Part of a small language model's weights.
Architecture: RMSNorm before each block, rotary positions, no biases in attention or MLP, tied embeddings.
Each number is 500 + 40 x the weight over its row's rms, rounded and kept within 0 to 999. Layers, rows and columns count from 0. Numbers have three digits each. The size before them is the row's rms in percent of the matrix's.

# gate: layer 9 MLP gate, 704x256, rms 0.0769, rows 300-316, columns 0-127
# up: layer 9 MLP up, 704x256, rms 0.0737, rows 300-315, columns 0-127
# down: layer 9 MLP down (transposed), 704x256, rms 0.0641, rows 300-315, columns 0-127
gate300 100:525504531465493553536485458540549524473580452512577454502551428521502438453521455443404532483537573494504487516466500515440501524506434513504459483485461540544484510542386538468549590565452507515511463538514479515491504506446409528572470515492470487439476555479497474451494420459561442517482495464516548520446493452446480513459547446524495502508531554518476524519488498555508478478496
up300 100:535473523507513550523491459567554530530530524494556514526510514501497458469474469443417610467506554569527516437492527512441516542488428528495469410497467521524544553492528549436454540490431472547541509540530534451537540511498501571538470498504487445524472543454558440519541459498566477542453542460544483462447503496450508397433548457535455501545496583461536513471518488519438497459519
down300 108:498521496476520584509508447554525503558557483526502548521545501505487454464518438407466560476487520569484482484543540519518537526497504523467486488461496541560506518555508511484475506559502500514517534525533478513493446477464471527546450527506498466486441494401453480471591498528518470455497544456313501525515433478447554413456515465542525509508553502504486461475511566538470483492526
gate301 105:523535490543533510513607514460498440460491386474544496534498540488468454480581544438475503543531489470485507559485480430471466499529453467453499488417516430482473509516492500524476453472532423468465588566546513479388492474525504445540433473538545498542477567501547537533488481464504472550546456438474492460601536469488514522514504545472500548515546513503513499486481493507504465481471
up301 106:514555480527516526502624514512477462486457546471425448457462489499553529522552491463526534467472509457533492531492589549535527456527507428465463461535570487482451427516521513452501452487534476466494549561517481498461442499535470455487421462526546573486560502523468398519461458494490545537518501545516532481486461509567429540534522543510531527483509503493521493545469461594569456476447
down301 107:484514525485504477499509459481536481510500491497485466519510498549543512503502461485583457474521527502519421416485518535526473442469535476576521554584473483485503461479496504473526514491525532537501495468467437479541514510466479502479499473476491530467490542505460475514428509513560573473461435520425527439471532472579463540497470515509488481472527524418523465523532494527492408488595
gate302 090:443453614514507539486472499531534465526584538456511531458537530538481498511539496494490556416486391487519557530450486530515482436432475544417472501549493498547568532495478477502524498503427466503519526549473524550490582583506463505509508527544535555502508493540511491515492484514525434512489544478503507534410587453626520462488505517555458532490460488567510499498505512487501538454479
up302 090:450500518492500572435490510515500459471530521473488486516478499490476538517494540453501519505488507514537486465498572484490413477475501582459480528508450574536490502547605500564490533495493472512512614488441515490536487494473479465535428428511511442436445507519502441484488462542499495528496505559517557522529625536564575511491527479510511512471426491470499440554554433465531542481531
down302 090:493481465449498465455529519409401512482503527506520484505442482424464460465520494476522431443533480501503553524502493504434485500541545498440469525479478426531551500531485497532491544469485503500493492514467464473463545492497525505479492502504503470481621553454487434428471541529474483494581499487448522524528516530463535521559536425469531489545516496423472471440495488528487538456530
gate303 096:426512449525495509469479520447526482568448502579577500533547448568434460489518508458448463496499459535511546409459517582466500484520429615458467452483445497547574452533479499532538543425418550510464504458414483486531465481510458494494513508566526466502494546547543503495513528474493526560475492524573521487494533528550447524488543497510543484551510417547494437474589491545499522450468
up303 094:574444413447507544481485459543527444432491489528510517489449485493547524497504505460483505513477507482515514528440477451529501467487527417565540514499573532414472471466496463470414478475487425555529422533498518505507509479429502493472528513437521534508447567493486564544491521604470521481514487503486557545513459530496504501478479538489449448480490537414539521520463559565491506519511
down303 092:495634412491577530496484473474553384487498511533412470511475446461423501494529498469465457495514474457448511519476503554583478517491510544471444491460538471504486458471456434517516571485498482473479494484530528451462488556484459536509499487502516512507499530538510584545533517551500515525530516488547563525559485492466538534500565431510526534563486462519532546515458521569527507497447
gate304 078:530535458474555392462489528519459485533583537499553476582376582549492502541458502501549467502520479487512493429519455425486538507488459524445470568504521501502462476493495452440521510546514502533458522461478506415543484563473495491439414394466508434498502564513621448538611489443509519464446534550534477488572423501510487473487577502488509511533448568519519474531484483543500490457538
up304 079:471500513519474426428460477509578473476500538580514512482529491534427535527530509454537590476456494438556532495475502364456564442510476496406472468541524514510456550456488458481555484487503497509542493376500483459506535498513608498466446454473499489442396491516514530565451503462473511530487466488488480490448458543472478503455463436573519573554510570536495475520490452512522519487540
down304 080:537548476472512519485532534556492494500487585538540527463450475600494563538440502478445522535476520535510537477508414450483492546527561461499496537527501552488501520469462483545448455458476487539456441573496485484445499527499506518513510539515530542511465461412506558598515482537490513442534398497443500485589516447505451517519483511504526585570522492502515500495469463497522450529556
gate305 122:521540507538457500536526466532514546422433562424602519493501505503498501494474483518511528459527482455412430486476391501477448504477557521488468480461533490538504510459490555478559563512521500523443446539473505480489535555477505468570529483525502494544539440424524481435496543504484449525538534406513421556539526519533547502486432542492454528476549487509505454503553430510502526595463
up305 127:498481509611494491543517439554505513415507531477522530460497503506463503520481533475476558501508477487447436540498457478521521551519508527521478452514498522541552478520518533474536554491512519544446459527500500464540569544483436420531533503579456487560521402470496507449476460535457456545512556490506497561558501464583552491497477540469478515489613474488572492541504510493491473505478
down305 124:590510548514514467522461487556483491458491502480504521484471513405449524511503486459535483495462480528456412515478414474501455527524458519506451459453483484525474478512534546491521546529496471463504484471494525523546522464547552520531542517478557510541467503497459520452511533491426474492556561487399518503468536517600535495572428550408568561447536484547514527499546409473556462537467
gate306 084:462554482475496547545498566474489485575476493468479440484473521494489478505565415516481542518492444512454500488489567507542444499450528550476534517491545496555505482489437525555462465539525522566494527432490468515508443506479494501494420485512501545438480463469457625463530599560489600457456481398466483587467483497418440458478492491549512474476497580460509532411595443517456529473526
up306 087:504461488477536467499446477467582499477581418522569537510486511446496549480474485440420475481530495467581536532544454512471544532485506454524478457456508510480501434522531500487583520512495448513416526502494544589445441589488480501475518476507543490465542450464490440539456419450458481477450494494493508545498410502435473500477464537512520494569554448589496421453492483521457505415452
down306 088:550536513490480493563484540515433502477555487524486595507514545524529493533509481500497567474464487408500527461493532511552518533458414508485479530451527507482565487484491554448458412540452490532485492527483497541530491523485495517502568579522489462539528453505479397449444468476440465497471492587502555574404463586506501469477438520541484506534489473536594501535541520519438493430472
gate307 084:497495508520489466501565486473515506516438518499465483478501490472517448519503488442533459563515550473531434476512491523542465457569587580468474482423433461429525587529523454503543501482527425476507476507451451560478552485498530565568472507439519538513530543501521565543473569520482538454543468487523545536485478466466552463532507410464493470459572595421544503485478516474514504587489
up307 083:460503486390515552493594546595421461531541533514476531472417545445520448470516496529444491500493477462500490478523478474546450525404489494546570477483492429477551475495529442459459418437470554580489539457561526498461438534531503477469512550524525531531519506515538482488518502511461465532474523554517548533498466538518403516511457583508484511494434476531528549510522506489500515506507
down307 083:544469476453458571460464500517476490565522545444497479463509575542522535496495483477476520420588523540425563529487503585469493491495573474516440503488565556548469501578454530492469545527498476484450517536520455537490474522503509475534455544471471444530508448571455496474538559583490366518471434466561497521507490503501539481551501544477486462470454469477469476500550525512496499507445
gate308 091:533503475511507584499460443492491519505591474458518511562474552529471521485428492529469493523390533441507533494562461468538496541525433570560461434542427507500512483520582522529520496508497551474466528550473492533529530542466558599455422568522557423515544521524476427536564471514554506503565494549556495538490483465556548429487555468570475434507552418497475446514473442551460527428570
up308 089:529460475503509511557535522584545576474538481476513457559443482501516492495499454497558528484538479459417487542530599493497488506518477488560552501472547501456588508496514526503502446490493513472507448513485431526588437487492467492475516529475560555538455502522601469524529414536436607486530587475492479479488473510531542474497527514453488465489558501453483471488445537493542491470515
down308 088:449545455494474460448541489488459514481533475502574473432530581501558459528511502552552488431471519532428496432475567468543559524444483475534480518551578502550475498535483513527509489507538511503543471480403558474441480531543504473486454430545501489487462592459577520458589493502473445533471503502502481519491497468486474542491476575546447463425504552475487536485531519506469425527460
gate309 105:477523508508564484461484542520586482551532421525453466534496436446443483545480487507479534513457496491482539540464487501568505557453599505483495489509472525501467456538472581559525449488485466531438457434557493424463492481509449443512550430528483510435510485591506482471435526472471526469515464527566522546499487528471462569439481500548546482534500534519530511477545530528501468425449
up309 098:460524464504559533506486487457536487536578507512450577534488508464483431525523466521482541480409503494456478510504508475570519448468548563505490566501468452507487533512516521605483540548410481449523475538493514431480448528572555470473511454458502529456508430529462506500443493405474484441511505572546463566489520525501441527490461543524533523521431505454521516568509433460549493559469
down309 100:489442475459516506523470498437483486506514469499567522504542523481444479495503492458494490509442585490467538414505526458485496512501491479513475501479439460456451594495560481589453557533461452448530481505500517530507494421476546464493490423491556497598496455500484495467486498398466463500457551597531514532522497512436462505535472561589502524475431427468539542506496412502538536504525
gate310 112:460422421478465472492463486506473540485514443517469504496524485449480501510526498474526449469524498434483524544488483514522467583498460561525519486490480514497514520507452481499519458438533507537469542487446505508474452481492521546488449524481391464508534489519494527533531603471463506475582468499447564466453504519583500495494443453480485494539514520467498449566512468574565450459474
up310 117:507592529497480507569569541497507465486500530484513461518458457477534466491523488495470533518427428524460514449482539507485479488499569413525527516484467512492491489484562483545457545483546497511548497520557501470495506505463451507515479442572548543510559565498520460531471503489542524497425514553503480481525473451438434476571527579476476477450416477549506525461474535476452507542526
down310 120:461630507557549490605492500487534406524429500477552493517471541527480452513495546496469483520531526499524536465461508440538510478488481528464454504540531505486439463521486447453472527506500470499477456563528472476476547526503497488496515417513532476516503465527543580438417471444482438576474508541607468547538556373472509550484566550491506476478517462558557587402497472496487499505522
gate311 091:518482534544484513496468500458536576484410571526435464484469442525500546520573484424515480487583417457511529477559478491447469496440561439531580504461519480487495492491487543512503521471491504508481445487580535526481481481499454478530532505524514529484529520461445517516511610570422564511520471458473539544501440534533450417516486507539442434526535493554518511570576457521510509479532
up311 094:415524483513459469476487570409612512472503510542497507554588509576534549533515514459510440540510507478588462564546532547462472497517508470542525491500487536481508526530506497499440532526531511583468513476468554519431516511481545479467462500469441465560438447488506496497581513534518590598524536491516537507482513491483543488508524489513520486526459507455511513487548501528475552524543
down311 092:510516510396472604528474499528445513525484481512485512439504424521529515513536483512506488505492494509439484431498491442571524553523481411480500507467469540464461497507488527512507545446480403419507517503540500555519410547509438450470492547543577516507507483506459425545459514462528456524526482487492515510513454423486473463514532520548449488490478496552562490494495503497525463506466
gate312 077:546538464480560441525404535533489485443519549375398567433482561480555479545493457485526528494530462547491462522503473545526570431491519536522428489461537485444565494492479521531512506474469538492440476558473467476538434458528507501542474497440467521490575476417527455476509487539517455562450518449551464468485552530509530530467478498475545516513491502578501505581458442480521491445568
up312 081:435424531492474503548452489466594513550444465510492504494550560516506445501566559496547445478508437559540448435479548492493479525509455520511537461528449514497496469554516463541466486534425552582609495476489474482480485540549496613506559454477550530523430539479515477600527461469457527576524453453452443489535514504478494531525516475579447494549498454554532512480501598557481584428488
down312 080:547492521592553465524494493498527529547513468520556525543551519470554441494584405538511420531574498565585458481458556501437473433456534486561518495558451525531530517539552442568538501535490489493468552474494513485553547521536533521556508537538513544522441440538537565449557552457517492498619468517431530498449487525573453484608454487486432531459518523505495497539441499490523459532511
gate313 108:524487486443474520454510452473510509575444513533430458511573513483490535556551474534475524538570552508509467555425560451492532449557475493438507430423561500543510536510448554472492484462479489530527556487545416525469508520492453481488472532498549484468528513498430490506434511488511559434498489460532523416499524459455476493489599531507506502571505471436518556548498500547487558511502
up313 108:493508535485447532495518469491480513591461546515383487477518473506527501519527477531468525587527568510520499576442522520507514535554498481525490459456550506508490527502440544454489517492518514497594556563512390497557568560502422529491507558524563488470604500477349495546482516531523519440501462533501500435486523464534407462529544498471489475494471469469468511599491412532568570485479
down313 108:451513561538480511527481487505526531537518531494454553474491497505497459441502488496513449556488501519512517520453486494555536535550506419520498521501527514465517546480493468488574519526574473358515561509448472545532540474453454475483419549521482513499559524487478462487565491535532458569541490509367442544534552507484437444524482525481515439469479518432493449530492500520572554462466
gate314 104:464494533482439544570466599449481492526511430534566536487511460483531501589531480453453549565580510539536471467487552545450519503523497494533518478486449481433473474495455485548528523434465464495501469515551470476504450460531442486501531480455455452524505522513557398496549392496493513473485526470500525509619511469485526484509498482549498491532474522501498507518541499523518570494496
up314 104:504468551467491530472542512539497533525563450470471519433460478553558539500497510590486467565560464499427555475462542462462562480528522528510503561543502404542456544533451565447486401506455455505509469485542547500437603532548542497526545519478424520447507419488489529438563504520467562522519517559513482513495494499549526511532485543529411513478527505438489548534515497441487542468446
down314 107:503493525480480563472441507505507555474512530463453580435556499508482524488489562484515536547532453516468548484531532478432500467489468541494507479503467472495492446449445568477513475497475497530534515536521487554498513485570466447454518525505459525542569527548470507558432540457556528515512579465384536509521472468542477477528532464495518481535498495429470525541554455527494444509499
gate315 093:481506532464462449467479514566426466470515507494567542449524533477502491481501559497440485472481453494578481465524585496434460441456469542527448461472471503518363521459508515510552467474514505489502462554541483477588539467504487521444510536518442469564528533565532504448486555559417536507529539533502514511520527502587514542524484448519478463402550490566462504499493418449559553507468
up315 095:530490435499551469519517521486513447528559495566528465513475539475510490449476495454531545474482538470546544473541527444517513495508488491442478531468558482555483497513521462479463467514498535493509516442440514481444414503512421465453460472490469490495461521434507500554472585505518466596449407461462540520443558546483510521405451478534517522541430491520535497504524499484480435504501
down315 099:500434503527499421610556598465577548558494387564525459515504527445516526400454479505486502420493524502556488527485539510527432498481480476504530570526461462489551465515509448541457526501388497505489510476490487512472534534513515567516454529513540505585485477558545535545439537495535428534466475497638498494518536538501551436490479522568498492559532502564523417494490541542493429441511
gate316 103:484502474534477519496464520518559459439518501507472526532509487536511539526522506527510475516542458490527462521510545520443453527483476432452577520487457489524475495541563468514514477532568502515451516494570464479512484509533442492429521543419474497525563460488555528577500479497566489501510471493527590545535491478499469561501559475523489493544470567476493519439486446511400554566486